Part of a small language model's weights: width 128, rotary positions.
Each number is 128 + 24 x the weight over its row's rms, rounded and kept within 0 to 255. Layers, rows and columns count from 0. Numbers have three digits each. The size before them is the row's rms in percent of the matrix's.

# o: layer 6 attention output (transposed), 128x128, rms 0.0956, rows 14-63, columns 0-63
# v: layer 6 attention value, 128x128, rms 0.145, rows 15-63, columns 0-63
# q: layer 6 attention query, 128x128, rms 0.107, rows 32-82, columns 0-63
# k: layer 6 attention key, 128x128, rms 0.106, rows 32-81, columns 0-63
o14 088:126137164136112116143117171130129145141132087146132159136164110116143148147102087132109092140108127132154135099143094186112114141138093107134161141113138131157103100070144135097169133096123102
v15 074:104116150087110110159092100105167150134131090109159132113166108161144094097115093097110100113157111117146139131119097158103080176130046121144107127092152112108117092103108135144112125157130084
o15 087:130122124146178158153160162156090116118155123122115127155104137129109148146170171158148145168113133096133118145179124116140151099070137141088161118211128110158114154135130153121135123138096121
v16 073:151134126108085172116151158158162155129114125152125138127169111124149165124151107152107100122078135095094147119143095154089100137135108143120119172100097123100139118103118135153103102146110142
o16 087:105071137140162092165089136110107134161128120132137132131081126115108115142134135130177128176199099144124108144139122077132151145096142093127150084156163130171100133150125142100134126096169093
v17 076:113138124129111130108160126119086145145172135101100091143140149167087096145133139160117122117127141133115141136140112133145118085163102148108129148135114153156137121116074134121091166127115129
o17 086:143111104123151109131138121119143123116098113138119116110130153090161171145144130109149118169123117134155133136161128153078103128121161081141118157107146116128134104128168111122147114118099116
v18 079:136126155104149152122151157163111118093113140130142139129142121174099125138122078123114101125152123104115110142085117093092155117153134165143117148156104136116155042079070134131108161118164113
o18 078:124074108133131110129129116119133122157130080125149118153100096089141150150089143128162107161127129147129146105087129180157083155109119090148126134146142121078111134164186122130129079139120096
v19 070:126152115117162154159120087101107085133161189156132151120131117137132180117134164120110112121111125153105123171200097129067112101124128134155138126111129110123159158097111098140134149159109108
o19 076:153070125120113131118110145124112124120096106085122119149158139087097061124123115106170115156149157110139119120100146148178120109113177132066127079129158124155113119130126158130092106079139139
v20 066:060130133129141119118085092124130086109117122140096104064123122130116136138133130069126166117159126136124132177165132145136151123098129117113072138080154084115151116143124135128138151160131109
o20 075:162151121128137116177152114118127128145130119114118131172189109106129121119119087184148071123118120130117136106122123145149085117151148123117153098160124167135153117099119130158115103162086144
v21 076:108136147127142110148131119104129130101125094180070124156117158111137100140106127128119125141122138164176132102160162097142140083138121108148100131102126122103131140148087093112111120154105117
o21 082:133126128103110165139102169166095116155181124080123147077129123118128099086113134116097132099099115115133105119123140176106135150151111117119128101136107123157190151121148140113128114118112133
v22 079:082125142137134120122118181138106117129119113114105132090121130127127118158157133131177133136129130118155121139087151091128123138142084172138139072111081117083127106139157135143102135118129091
o22 081:168139113081111121140158137123142147172119138168099111151115117147161119104091128121098149112089123177089136108135133119101099096131117111146126179156139126149143129101107109099162108150151180
v23 077:112175111089157123166128118112114100101127134125142083143137123162152179167136154148101146166152075127185132127130153083125163129112127159113143112117113135100152108142136122135098129083160095
o23 084:160126085110126111098098137126121126127110151136106126109114158103103113085134127099129135089089140156091126106113108163123124155146163085139157115157150110156158189123137125128185112161146151
v24 071:145123132147088146098162078139129106137106148139121125127158187156138129107154155103119140133112112080153141138164124155148125144099140110117117111132150146148146191142113122118158127153069129
o24 077:133145092105155122131123138123111181094179110124116116135097089111092167136136135161154138080100115154104161146095127065125122117138142135135155151124120155109106075092122141120122110092149083
v25 067:111124135091069083110093134126111124139142141138126091123166148165120068149161081157119129164102130147120142098162145131133130101137116135131131094129133124047126129090118127140079086149134111
o25 075:127125139144185103180161126150122140133134142076146181117113117128145200111108142103132139081133110112106147138115133103119139133138150110131157115165120106128169104142130133143154152129109174
v26 070:125132148128109110122132154093111083055124114121099129118127169128122090168119126111146122161136145126118136086101114126136128148102127150136156122146141130157121057142110184088123106121151177
o26 080:142110141115134163135112092144143121174129140100137117108127098132134180095147103082104125128132120121133096155156116122112141159129085099115139163127157109124114177102188100186116149142135141
v27 069:149111140167103158134111098117121129114107140187121143136160146064141133120119158127141087171125148141148136140156111163120087091078096119118163167152110141138150151121154148105133142140117125
o27 081:097111106105145098138145133125127111133172142112137137150138101182110126148189085128117132103139120085111115148112165125119146186160173127145099093114166117132120144116131095135121145075141152
v28 071:165087109082130160079123122144147124131112136158105139086126138127140125141122130140108145107124132089130143100129116129154164135143122133141124131159146175073145121117125103151071086089115133
o28 079:114187128148140080120099133130108144129122158087094134168145103136131169140139112137140142164080102183087130126103142125137098117121096106136137126123119116181110160120146124103159131131132118
v29 068:107112093114137125142133144110109096152111110109112134116101092177128178098117123175148122092119126120093089148086149129163129153142134150161086063136143172106111117113077121096126108120101111
o29 084:147164151116130141134122104153166129132139103122140129128168141117126095135110142120108147194076112137170134097127135109094101082115141130100107154128062073143155123132197127152117161119141138
v30 085:090125095092124138111113094127174139122069130135108117101140146166158129099148113110138137117171135136117102148091123130158132076151131113123142070143106120120134125116116095141084130138091133
o30 092:171129149139166116112110147132061126122149116113112131120115139095092160148103117168127155142093071121127173097126156091103117127126120108172078125128126117096141114108149146127131111134136147
v31 076:144119146121130137136099115123111126101139140133070118122108146110134129120089126092104124128178114091146130139137133175149121129134152143076101140156185106099110144115104123133108089148112104
o31 077:086104124126127121118110141120141127094129104105135126130118060073118131144148144141149122118113147131096135136130152081118150118104109140121150075113116129171115140080134133112120154157127145
q32 077:146135115161127128135096100173145152105151121152091186161128120138124131196149062133097170112151120106150158113102123116170145120131136137124150111130145173140126152125132109085157123098113121
k32 091:124122133120141097094155113119128073104122100103117072090103120085089122107104096095094116151141123102086110108112121126108126091131115112069135127103110117093128101135126135120092116143141138
q33 109:118141134171122127143062158130133146110094125150083183126148137136138103191123083118140139130150132118138162110108092120135149158129117117151158084136168113146146166112154089117158156106105111
k33 113:155126105108089129121102172179144131121137122165125164149156122149103142169166118127109147127135161113105138118129110098138113160112113132106135141162157122150114149139132107126135128101109109
q34 105:103106158091109144089171093093110164157138174099119066110113126087132149075126162095147077134120109150114103156132132132100108140142140125110125146095104132115130122138102155132121091147125120
k34 114:117114185139153120116187108101146101165150101089134108107135135116108135107115126140149093130126146145080134146119124148125118109170147118147122116088090120075134126141138131159044077130152161
q35 127:127119138113120123113184130110114073165140148067148061109119121090092145065124147126130105160109121146104129167134126137124097104141146122087083123099079125108130108128130163142113125147138144
k35 104:110109104100105135126062138165134161137110145162123154145127106130151130146167142123116143096127124102125103117106095101119158169103108137145134115151142140165073161121109093090178156115086102
q36 124:124116115149139121153069132151154157106129114149117195152127134150142155196147067134118164122174116114167164101101138121163139129107143141151135124138156131155138150116147099106174152106131137
k36 095:146124114116075151134089113146111169112127175137141156145138096171150143158142120132153124105105125143171113157132115121116135177135146123169127092136139160156096145142123113121166151073108112
q37 048:131123088090133099170135135171136105108145144096180154128100129132166121140141127169117153117112100129160094083123160123187171140112101155148106159119124138147110134111138120141126151129176130
k37 060:099122150159150133157203097133138138164137124118122135140138174112140120115148136174138120159133135143118150188118162186176132100164162114127146140135130135107149140159137147146114114127146159
q38 087:105116137087113136087164146076088107139123141109145081081103128084104130080110154114130110129133132134101113134112155108101116118128142119096099123117092109102143109120122159132102102131126133
k38 069:141116096126068093116140099120067119083152123129144131118139105119065142135128115102116128121131156157094139130090154114122089110103116109119103127136130089136169089108111111145111081087125136
q39 086:116105124103144102165110159131111117110147128075152084115088135081143129145155108083116100142108151127137089094123133105142154162137104124136149127088116111136099149094121113111130203145171147
k39 106:112133091145072134119084119151134149114146144149150170140156118127117138190156119093123131126121119160163117156116115123137136156127116156093123114177148118136152157099092088080169145101123133
q40 082:137156129103121139099170075098159092124126111115115121092147149127120150144095116100151132109110087124152090093164139086117128114090153157101137108119112196133123095167129137145140093104113142
k40 086:125187101121091119109117102114180116125131094126166139109137119152139117127124150154146130128087148107169185191117101134105134157112142137153120130093092124109125136133140143115132141113130111
q41 082:103158113105088130144086117123123170059131091153134145126147126121142100144122115130133165101119135114156138149138140129161115115126149119090128114140132127156099127112157089144194148123123133
k41 087:101144137122181125133128142138095139142175119121131133125103127095164152102130151101130125138215188140115145125083163147078159109177129123145130136117145153119151130143109144156094127142169138
q42 083:171110133107133156119147121154117125137099093134139145131156124145073118134184132116118149094158138179077138110163141130165131115112122121135132130162108134125117088091130114143129114141094091
k42 081:114113111150126141091124082098161144095119144160104129119078166127140159088113145150151130086121097125136125131118109142136107146108127177116104137122132133145123145139121149148152142148118162
q43 090:143116067157104149156138129134131136110141158144099111128083142175131116128203120076162149112154163132151111121133120146130136144108103105132117141117122155147162149173178133120119099089142093
k43 081:147085160126128106116133107142138126169126124191155164098143136132161123137090101144156159087119125168121113128177128128205118142107112135159134115094130112145095113123136108119135099090147144
q44 089:123100120114166136135109071160117152132142122120119158110139149127147111149120095116124117126157119135136169108156125185160106158119141128111106119114153173126103122105098134133149179088202081
k44 090:117141153187147145122139134134088153101091134121128102163086134138079124146149142080126142079108149089138112166131140118121160132097113137138103153150118128100186078164145115147090120165117148
q45 082:155099114133147104072124111116107089135139154158117095139058094110153131097105135091133117162158139160154145115148115117085124139144147137139106085101107177140093152132144093132109116133111142
k45 086:149151097150132116154099145117144140138105151116107146150102112131102113132140088120121125124122158130169111149169143140177074141125095136100086145135164106109147146129094108108147153091126101
q46 084:127104172166097113134100099122114137123107115149116136117116114158103122121121133135170109134100124090159158100153152130139158125083084097071125144115137117108139119145118126101128132162098104
k46 086:088101108140135132122113112118130132176156133117142099177118081120149121123139109125114147158128111124098190182107132173195115134132103154149117099138137142150130137126110130136142097137090125
q47 082:126152101153146102054087149140154142124134143105202155153123164137114106125111123115113133144127139106108097147085155130121143115146153121110130134115105116163120105120172127092142111127114139
k47 084:101116147156079111121110135136114136148117122103130119121106087161137112112087139123113122116098116171119113140122125138162107138126115146138126162105154125170141131116150123135124162142119131
q48 084:157158158136134126116113102130105127105151186137136115092118103139099049154105143158085100142124151132084141169156109141165166140134105140099117134138136166112135098163107124141157113103155138
k48 087:107142139112165116111156175147107171154081154131130105094146125100138163146167144154139118129169150118107098124122105122119121129146122123178129106165116103117123152136152145158131133099107072
q49 079:104161113114064131156096141097138131112171125083153132144132130130113172152110121115154127118191136164163175132130128127116146147111151117141118085120139143150120133148143106110133133120119096
k49 083:121119121128157134124171156184158117116117149160117111101165149105129124104135088138136076115143173146099162119098112169144114102117147121094124103130096107110123142117112095087150097174194177
q50 082:129104149142144129095122126131154107117149157115118110095124176143096116109120127103119135117136160171151113136110087142076154163132183136140103165149109146141143124097124137140131122102115108
k50 087:149113105114122130119110135126106098104163132164100149124102107133179160155130151115133104111131102159129128140123132135138155156081089117104088139122108143144131142152169115085133107119101123
q51 087:173169121137134130125079136115127150156168147119103129103125152175122121094137096132142094133150108105134138150184178086144127128134129090130163104154135140102141129172109120118172127140142099
k51 086:137111117132193111167148108130145147155123078109137146123087116114113135111176105114103134160112149128110116105111097083141095174183109108102100145122154136111133126094132134088139143131149101
q52 092:123159142116133093116149131133094135164132111145100113139170184123108147133102171149108155120122166140126073129097124156121124175094162103136105148122127104137135126124063146131103115115129116
k52 087:203133091131160128142108138134105141068114119107118154129157099108134142127128098143078111137145132147170120090104140077089155129115113128164128130127132207146143123123129146130161120143134138
q53 089:113122133065072103083135114124128125106159148154104109128107088113163116123102143117155136138208143132112114132144132114117133127169101102158111138124120143140093112163116151146123113111115143
k53 086:147144131162150153119102126101106107135116160112140143152147142171126092144153121125155117139120123136136146176091105130103097143104101124123128137131186095104092112126154121144127100169118101
q54 086:110126155186087144139137108101141106157139138093143109143138092149160116146120098137152144106149107140135113069100115104175135095155117140160144104114110162143110143113102120155126159105115103
k54 084:114138163169084119168159093131128094123112107101184079147070141133114117155123109128149114110149137104115164158092117127125138104080139115120088175157109125108131141129143061111150084128127156
q55 083:180109148141126095124153135147134165131150140077117107170148092123139144151106120063148139098147144057136113148066115144108153149159122122118134127135116115116161126124151085097142111150142139
k55 085:126139127089120139087131108083155068090100110118153108107130154139130078110120092117102090138122134101090108079144109094134077101130125126127137126109136137107115076138105118151114152141101143
q56 087:109158131162129149142111131134115093136117084154115150097117139112138133139159094124139147083146126099118110129085122102154089138122109133157180108140139156157151162136147091141123157187126116
k56 088:152111110118103139090139065122157119138099126115164118084125109106119090110111137125099117113137140126127101130135120144096189135106132179151104142125133141115122109126121117153110109115161128
q57 091:128152105110140069111169152121101120144102163109081114111127139120128128087117166120173124142125115122123136170079130117129123112143122138110094120110114105087125121139064146146096107106124137
k57 096:135104106084129184129130135176118114111158114137108132120125077123131130135118062117116130136116148060169139106152123153089109119126134114097152140170186174173153103123128135134139137120136112
q58 084:167132077139127154117116134113098120104148162150190153152125138129116139103147168125169114168126131150110121103106138146127115127158115124122131174114134103149158157116119091129078124097109110
k58 085:157108108115090131162132156096149151115124135145106137094113106148126101119112116080133164076144090168107145154141121121145153152142155134079156108141111157100092174145113146146135140107163148
q59 087:104142131155143096182145151107101140127124104155120147146101156122153069186155102131063132134136134141133120123155107147207126170129128174084129093097135126125149138139121132117109150095090087
k59 092:110139129105145150150159114100117109118119134074088129082142115133126131122133136130147110128140123093131122188125145095133130105115130151147121151141072091153120146161120132146131096161133156
q60 089:188120154142168158139137115129131139117158097141074110128133124119155112141143143115149129114162115163134137146100115131166128167111108133105149133150149185091135132128085100141095144145113132
k60 084:132121148092162107135158130127136110106133144136140071115116106115098148138188089089128117133141145087108077093108109109131137169138126095124119105121159141106160153142124140157119138168116110
q61 084:123171084149087102185114099102123134122118113118085142117097153162144112150122139144109140125127100113157176118109149130164145151146105108161136121107137079164124087117136162115150091141153125
k61 088:106125120169123164119136151138155112189157114151109133124168093093162126109098181197127125197095127135115153125134093098095112117097101104130117121151101197168113136107171130134127089118080114
q62 082:148106105087129136149133122129146132165159136113133092122124097131119127139111169115067078152121121144129122164111144116095169127124145159138114090120124135126143125106111137154121153140131118
k62 087:152121121116113103172138135137112084155144122123111113122135186092116176155133122143145167106134127099112154121127179127126118144133102125135116131143117155131146136134096130110150145146101130
q63 087:125124139155145140166146101107155147150119158149137082104096155145109152098112109113112094132130125126116116152119120121125113099110115137133078127127149127102189131113113113119191128116121120
k63 086:144144115101092121115119157153108113085117170138150100136130113121131129130125106161111106205120118137142107126127128115098147173138107105141082149101125117137085122160151123144085126114124102
v32 137:092130090069154130133115106153129134089102134106091119106113101120091114129130147122131117099165117109139162178139124125129158121122088139118135107079110140110075127135138145154128125106121113
o32 126:102155081105162113144127124131132185128141137072131134108095127112140118137133118118080169084135130135151125114130120118142143135137132138111119092153144096149123167113134142125153117099201092
v33 150:151155112092115103168161144157121115159111075113168148175118158119143091128122108148141122135130141122110082132140161164129132144152133124159139098160164166117087125139126091129114142085155132
o33 132:174095105115134122080137133138117095126119095134100136146150175108147089138087072135135159168155121105130136111164102161132144152131148119169153142119134161134102129128091108165103100106117145
v34 163:181113112127141161127127126128150166108108100144133121161148088106148092138155132114172126145143174110138173121141105111125098126142125106168135154130097121113118121127135127095118117125112153
o34 151:144141171120172126146134148143129164118084123135135099124135108078127134141126117140189141087116159114098131112089142134126100082140150131148140116118112158121105088150097097126090150106153144
v35 142:121054119104127150115098120119133131183138120130083123126166123165125125122143098137087167102124124134105105097141099154145173146063078104134114171098143049069127110159116100128128085123134155
o35 132:121155135095141123091148121105082136131108161131131128104142128127166119139106163106118084119185160135106114121158129150159132122164076136128131140127158113087139144124072183159094137146161102
v36 152:119135107128163110131120123160152114142163103141100087155117118182078147089126114118088120111099190163104137166157112102136164148144121123134112162104172124170118139087118136158146114140149135
o36 133:156141102101144089110101138122137128118146134172141124116149106135149158110113104095136133101157185149097108129121145071115135133171158131125125125100149117155120127120097138084101123120182129
v37 148:137126127124102110132116075114184101096106107150125110095184144157144115126139134144141101153109166120151118118095139141144092127135119120114139128135091116121120109121137104165115164120095093
o37 134:098107137124095130135126098136174106137103110144126107142160133146129107146155071128112127141132129088166081106128123111141113105075089147152096118145150159146111120141123133133122158104122125
v38 160:134127111136126131134110130110142151167119092096148124186147122127117147121140111173178109141126120139147106139058124125061111119130105102104175132143118119137136144155109136147105123114140166
o38 147:130149116145124149185108118164118146162130120104126138118158128157100127150116104133140121128127122105146109093111130093124124100143125124104161120134134128135140098142164133157117126112121085
v39 152:167157147095129069143104163090131185114118090139120157144128140104160157114132130122122104171139142145118109154134122158132107133107072112157111116130148160164109131120151126116184145143105154
o39 148:139119103155107129096125154145175119147129088102120122125132127147145163106126097166168118152061146115094143134152095163093107113143139089135131144117114107110138142139137117116159091147105144
v40 160:148158164142172139133067117117079143113121136154138168122124119105194141167119163121107143164163152143163158160109117125123166122133125138108146150127123115129145079159095114132094144094149092
o40 153:120160122173142130142142135135174114157149131127157132136132096140123085161117134159098097117102110121103145154103121128156116080153075139135103125100140134111138068125116137111127147117142160
v41 163:124143155167165125103129139099118129124145120097111135084103130153107116117161131162181114111128128109133151153133124113143126152103120110097113141085139146150140130115128153150140108077141143
o41 152:153142130121158124153127151106134163169156121109117137160151178122109167141150152183149130114100192174115112117095126146144142155128117119154156131139150140161104149099089094161132156114117070
v42 154:130111083137156116121100123151166114100162171108136142127133131120096117137143145137120160145111152104102083134140155109106181136120144053137084128174177099128111121141110067145115118104141167
o42 148:120121124135102149087138131139120119098118119144132143100113147137128115181149169151150163130097159131100121128161110144144137121123142114140122098162154097095100106123169148169117146102144138
v43 134:124134114156138121135094117148111160100074120157163128108165086135128138112107088143125094154152075127126109117120120117135144131085097121159111068139089086153101120116164154151124139127173057
o43 127:105106116133137130121080116112138165124115141073198110150108149111133148094124037113137119163125130117140111125137170114125153089120125131116133159118150134142146101100167135133130098105154115
v44 169:113166148149159120078150125092107128115104114175133105113093134119156084110134123133107092099122105162096125074086102157134127111138160115116126132191106126163153128133108126116118108134154193
o44 153:103108084118109136107145138116104128101105135169115112089130129126086107098083115201134118126064091116110139090129155128144132105127118178127158131170139146153137105108125136126146142162106118
v45 152:101197167121120113145115109111114101116159138108093128116103123130127162138167082115133126124113106150108138159164075093090145131120143108121096112155112089122114068132116124096158105103116151
o45 144:082182138139102143130102120088135143156154098144122138064118090141173154097131161165170100170113106130104130134182146110102100111119123138145157118071134143081065142130124089137136104127119110
v46 138:085161118102121127148110116146156143091116136116179123132100120142112145110140096127125138108143104093150140173121123148118109155132139099113135098135080121124147113153131132137118126129120121
o46 127:132121114114122146144112108158124129123146097118168132096101120164149115148120118132097125116140105075110101148122170121113168151143136152153129162121133101112165142119165101170130115106134146
v47 140:103102135125146085101133150116105133103141131118127185108101127097110168091142116101123164083159139115118156152101100104126085166141131107131065155114131114151094153135130103154136094148092168
o47 134:096124131142095100124142138109133124126113116128152118141161117152102179100140161149141092068092120153108097151105130119144102176145162112132128127148122038081106129176136151139108080147106128
v48 164:136122111084099108152123097134116127134125107119140148125097152115128127126163118158138108094135097146129105134121084141131142115133147114188138126156156139088112126090095102177145166110119118
o48 152:156148126086140153120143119098129138090176134151136097181123129131107119121133138172115107109140109128150125126161100088104153135142113135125088176133141181104107123105116111178117139132144097
v49 159:122114153124149106158159110142161110101066136135139177130119129140155120126138107055180135122143135105129141135139128090115117120096119113119129144119093108135154113096093085139128148149136171
o49 144:121144128115133105145126094094171101142100089104116144123135141131137155162105155119145189098156131138134131095107159076109116102129133094158138153132134109141149161125101101188164121137098141
v50 153:119133127098168131093120170122173095116156095107123153124119159133083108165140153087110137105126090112166136134105150128151091140118129127126137088113121108104107088143137145085104153140113128
o50 142:093171178152122115140135113126129133128068079144124167104120166120135122132128129126156130128126069115153130125095098190152139132100128120116150131132124130111161125177110123092165174096128078
v51 154:172127112130110163095177155126166151120129106152139137115119147126102128149200152110110140115118115139119145153139099088122136096145140129129117144171127090185141140110156132161125145144129123
o51 141:129131172149119144098117130120127119089100126162159125128161119113076148055137135160151138128114123116145136136122138074109180091105162151114126123148114106142125140091121145126121119139161128
v52 153:125131137102116146137101089141114124063049156124128134140148138138157135116104120089102163156142153135127132128137140148144138122122122099123074107128145164172142135137114154134115103129081142
o52 144:144164092133105137112116102102176110135132147114146136137122157128156076120134143126104168102138155132073146115132137156133108116130129146138105134129152163143156172144181111142129061157086123
v53 155:105154116119152098124151167124121149098130136131146158123122167136131115172132167157133165196095109146168127118125134133099118116118119080081150096139137148109139158141103131150109066129123122
o53 146:119156109165171133098107185149112110102143112169138188101144139142113123119150106166109188165123147155111135150123138130132131124097119099101107127134096077147103118112133106151128126135092109
v54 156:175101131144082119123109167119105147108144091111144118146092121130115080099120069107126119120129113134167097164093136142115142184131142150138110130126124163142136106108076119154089100160160117
o54 142:117142131116158103122152144119127128125132158098140121141135146160103101100051108114160129092137098127139120124105103135057152169122122127128078164101113112162096112116141135130148153131131148
v55 162:106144115162130155160096188134127153116121129101177130158116140118116148127132123183127146129102126162068127132112150108133128086111119153123129124124129138131112111185146191156172115136122123
o55 150:111142134121120100128120148139078117142169151096125133162114150081185156146121137147116137138130122137106128122107121076159131127117157144126146112105148144163105138148191151152110123100142115
v56 140:104119108113104115142146139124136144120124143139110180108125140102110118173150105149108173136123095130150112190121139142126148134089123136106106129115101098160151107161077086108128135179110102
o56 129:094151131176136129116132125065105104111128108064125111139154139139132112106158143132116103145112123115095123205132118142133159140099136138109119150093108068144148109109128114160119118178138111
v57 140:103145116126122128089118095144125135124153147121151119144157143077102139139146140109115112102104129126112148159115111126126106108133094156156133109157211155121186149163138165124093124150160139
o57 128:165144113169086174109107102161142173119146144152110144171126124147064130139109119109123118124112129143094150178155121095143155183111127143112120132127138177140120101183100119122113078133123127
v58 154:106145084133173139148163132102119131151142150169115121109140104176133124123138148153120087089161147084121123114104127154162100142130090155126157084119117150067115121139130103163154130174090154
o58 148:132113135159099137123154162082097124136111134117137143068118093152147150103164087123098127084155130090119126117100141135125146159159140108080125090141175145104147151132152105121142135143135183
v59 137:107108187155144135127143097100137152118149147117144131122156088156128142153110191150106143135117153140113096130101112093088154142141115113143142086148131139180125136134042119123086181114113138
o59 138:090162164153115138146154129096128171096133152115132112176151107168144107150145119125134140113125142133124147137103095098129118091152104143059131085152097166161118117129132132143140115136094106
v60 162:120136128122158159158128143127158132123115129136119143113152096118137198106103137149131105118075092129109141138135103152094096144147116125128154181077132119109138156103141053156157143142147145
o60 152:171160118096110148152173118176145097120113114134108113120153124113135186125120125120074121124082155106184112127147114099113089144187127119135154151128118092124149129090163123160177128150134117
v61 138:142144090136113130142135116135072132143098160111147135136111110112136124125144103175160115177131134149146098119156104096143089099129149157080133127173080168117102155107119127120123119156121120
o61 128:107072131163147135117083109149114092126168120111150139092108103135107121123151113142169142126128101140153085114155152098097133146130131112119111180140129161095110149120135120125110091151115147
v62 162:079100079129127098189104146091137161109132092111137149071132099101126116108074122081113114077119122150120126112097111126114130131125137068194167089121111134129156117099118146117139146076142120
o62 141:101140116110121134132122151106113155115122098114147106157130133161133060112124122112143082151118109160089129127132139063122121161116145087142150070118168127109140094130188125179205130103131149
v63 152:108132153158165093118135144125133105077122144121150126147151130097154170143155150142095152121102137106123122126145162158135127142148114136135128085141098131141098137091155129105137115125088102
o63 142:133138125121082163156123139132154115057122143129146118178113082128151178162134142148145120153166100144119164093137085145097113107103118133149138134130107139149128106111142102147113080119054159
q64 082:120150125112108118122169074128124126120121167153130147167086111111073106168124143112101091134206097117132112143100131095146119169125120125133112146140122104131126109129121134121158134140184176
k64 078:148133127133139160137142137107095117121136114098110117173127140122167116123144092142154185128078081152138158104155132108142112115134124112103111150112120136143135084091117115125124099120078128
q65 082:110104137126161136109115102147124174125139146090076117130106172126115137102118152127123099103126120151165098127137111119122130114120104131099096172136122099143128176145139140096137155099131120
k65 096:129103154159172113115125108116135196130139130123124129145145124113128117148130148153116142107101172128161169113156133092163143153153124117094130108109129105145121114095151149163151128136144095
q66 125:133119130095168147154145117132131189100148100122134146125137103140117109116113160135123188126130102122110155154166103150129138108131136144133183128141161149134142120097103145117148115155089150
k66 128:157108103112114110137100092134113111061128166164104142103088135141121144127151144137142118129148149128115144127117109119096120125138153110108114096186155113136134113108096181122080111118120157
q67 108:145121153078115194103117189157115101115147111110075150157157121129114140130075140129140099095128134120135091113118116116110133146184128138132126093131148154157164095111152157130158093110164121
k67 103:135144146126088164128103198121157138148138149159107116172126129150154112097116145153105108125131170127140109125090102107132167172135121154130151108172080147114149112124124135126180098130122112
q68 090:144107108099147115147130116171135119092131117143105113136134072131146152140061184112126128163162113129124107127105095127147161172153169110095164131117153145130121111117176079138116143147164112
k68 075:123116113123185105123127162116096110171129111153144136112130131111154120081136134180124150112153111135178106122125138120139133111156147108130135104146150141113164159121111088102122138108138152
q69 123:123128145112149148101128131115127086173103142105109088125100127151140137089153116151099143175162158143111125139098134100124111113067102112147126144121091092112126164130111126099155167145149144
k69 106:131114125112116113129102070138172157092168152096134141103123161113141117119121102134102140079161120116131150154135124091124127152144122118119148121144122110160134144126138161153140137142104152
q70 107:093142111118122120155148132132162167091132096112119164112139134137134065121087151129167155122132120143115143177105091146139174120177133171133142088109160154119158088135109123111119108177112140
k70 103:121148128138196093117119115112123141160123113112169115130152133103118191091113155132099122112097121140133145173139133113115119114143122163175173120124102112150112155148128094114130180101133081
q71 095:139169111099113128121156156141133164067150092090115121117122145133127147124124166145151133133117123178101149119107141119080150138106146128104116123132125137078140124124120176136128123139103077
k71 102:125155091128122127130118151153133128145140121076079146163107147102151098102108107162129123150117158191167149138123115106144098142179071131091074093108115119153119098136098151155100086115163130
q72 118:173118133120103091109138150091093092159079090101151115138137114141166132084092108140136142122132138106093109127070117130135115133111148120111084141129124122115103153125136152103131124164114115
k72 120:168102081108154126137124131150087116181123145103152132139158088148133094135116137122096129116162130157126152126131128143135161138127116111092139170121144130176125164063133133125156064178116119
q73 097:068134129165138113160097140123106151115137100125116136165132146142137135139151124114128115114088123157120146149151106084163106108190104153117130140106125135148189099152153104089137102140136162
k73 105:121133164149125117143148119100125133121092100105124146134145170143134157138130106110130106131149121145123102129127111097117128150112166119134145099162109137086141162184153118131144130138123101
q74 097:152160153115130164123113123133175148159147090145145140126135175124121154118121107162111108105132186124113139140130111175136136142160136165132107140125139160157098117109110133120119126120152138
k74 104:153143139101143129120143114088104080171157115130130105121138120129124120121147137163098141137090169113148094123140087147141149148087096157169130148118120159102061119133110112092131131149120145
q75 107:116133136127146133107138153145118130163144139136129167148131094135120109114125072184107080172078118134134133095095116119129061115132112088171119140120113122143113152094068134160159153135139126
k75 102:121138094145091118102134150100108168080128088140116127136127128126134131133110125151187084135120088114151105121082115092169130117153158098116130106114102095143134106145126105121110123164150178
q76 104:129133125113119144128113134131151136122132096098099163116122104105114108178091115107102148139107116164129141082097126146120125118104087117146138072109111127089155095095110121133141117129129162
k76 100:118117106127097197154109121118159146118145114152139131115144103124190093102106113106150131157119052137119164081147141144089115097102105140135118101092128129126140119145143101117134115123070141
q77 116:117110114105099177091118125061123142114132188157145102158152151175126148066126114125150093108169108150111114096148122089143141124127129153134114155140094140092114112149128154122097133147127111
k77 115:133113147110109115120104138117129121153155141130131128110161119156130150128101142105138150114155095147180142079118155118120117114140107139135160168132151137098111139128101151132138131109138127
q78 110:095122148114112151107099146115156110138156152106116088121091141127125135116113135134128107138140117106074182116122104136115142080169128165080179085148123156160120108128099113159119140089149088
k78 109:134142170131098101109093153073138104117167129108099094098105105142122180130121133152123078150139085105117167129142115109121157115142124146120155131106161135129165108107117128143121168089106092
q79 098:152078105102112076129122106132097095118106075085139134097103131109070137139102148142133142175124098149155157103174120152118178118135099109123127176110129104125152114119086158115144112111101132
k79 094:142144133126100133147151104187160101154137141137121147135119135115087167120149118101155126151131143114102129122180116108113119105084131131125090169152139102117127153113147188141163140091147097
q80 120:170129160132129108118143101169133183149137081147092113126118157144124141087116113141134156082128140089171134155137139116146097112141122145123130109159111111095111134157126126148139147112157095
k80 118:137141141121157138093128111135108143121152155116116108120146156146155114132121115106131176083125110104131091146115113116115117113135098150111115150125144120151128100105125189127086129096149146
q81 112:133134157089134121140077102106128108120116100114103086146094127135116118151125101090142142137117149091131097095125143130163124140153146117139151125123108145141140111153116145138100133123128091
k81 105:126134164113109147108145144090137126137099105137135102162134114118108107134136153099109123124109147132076078116124074145148115149141116119114162113136122122166103108141141140140085172132116087
q82 111:155137142085152132161146145112113102150153103149118150147121120089163177140112088147145119097102162059116157102137120161106156153155124159167140097113130188075144111119098105125147140096130109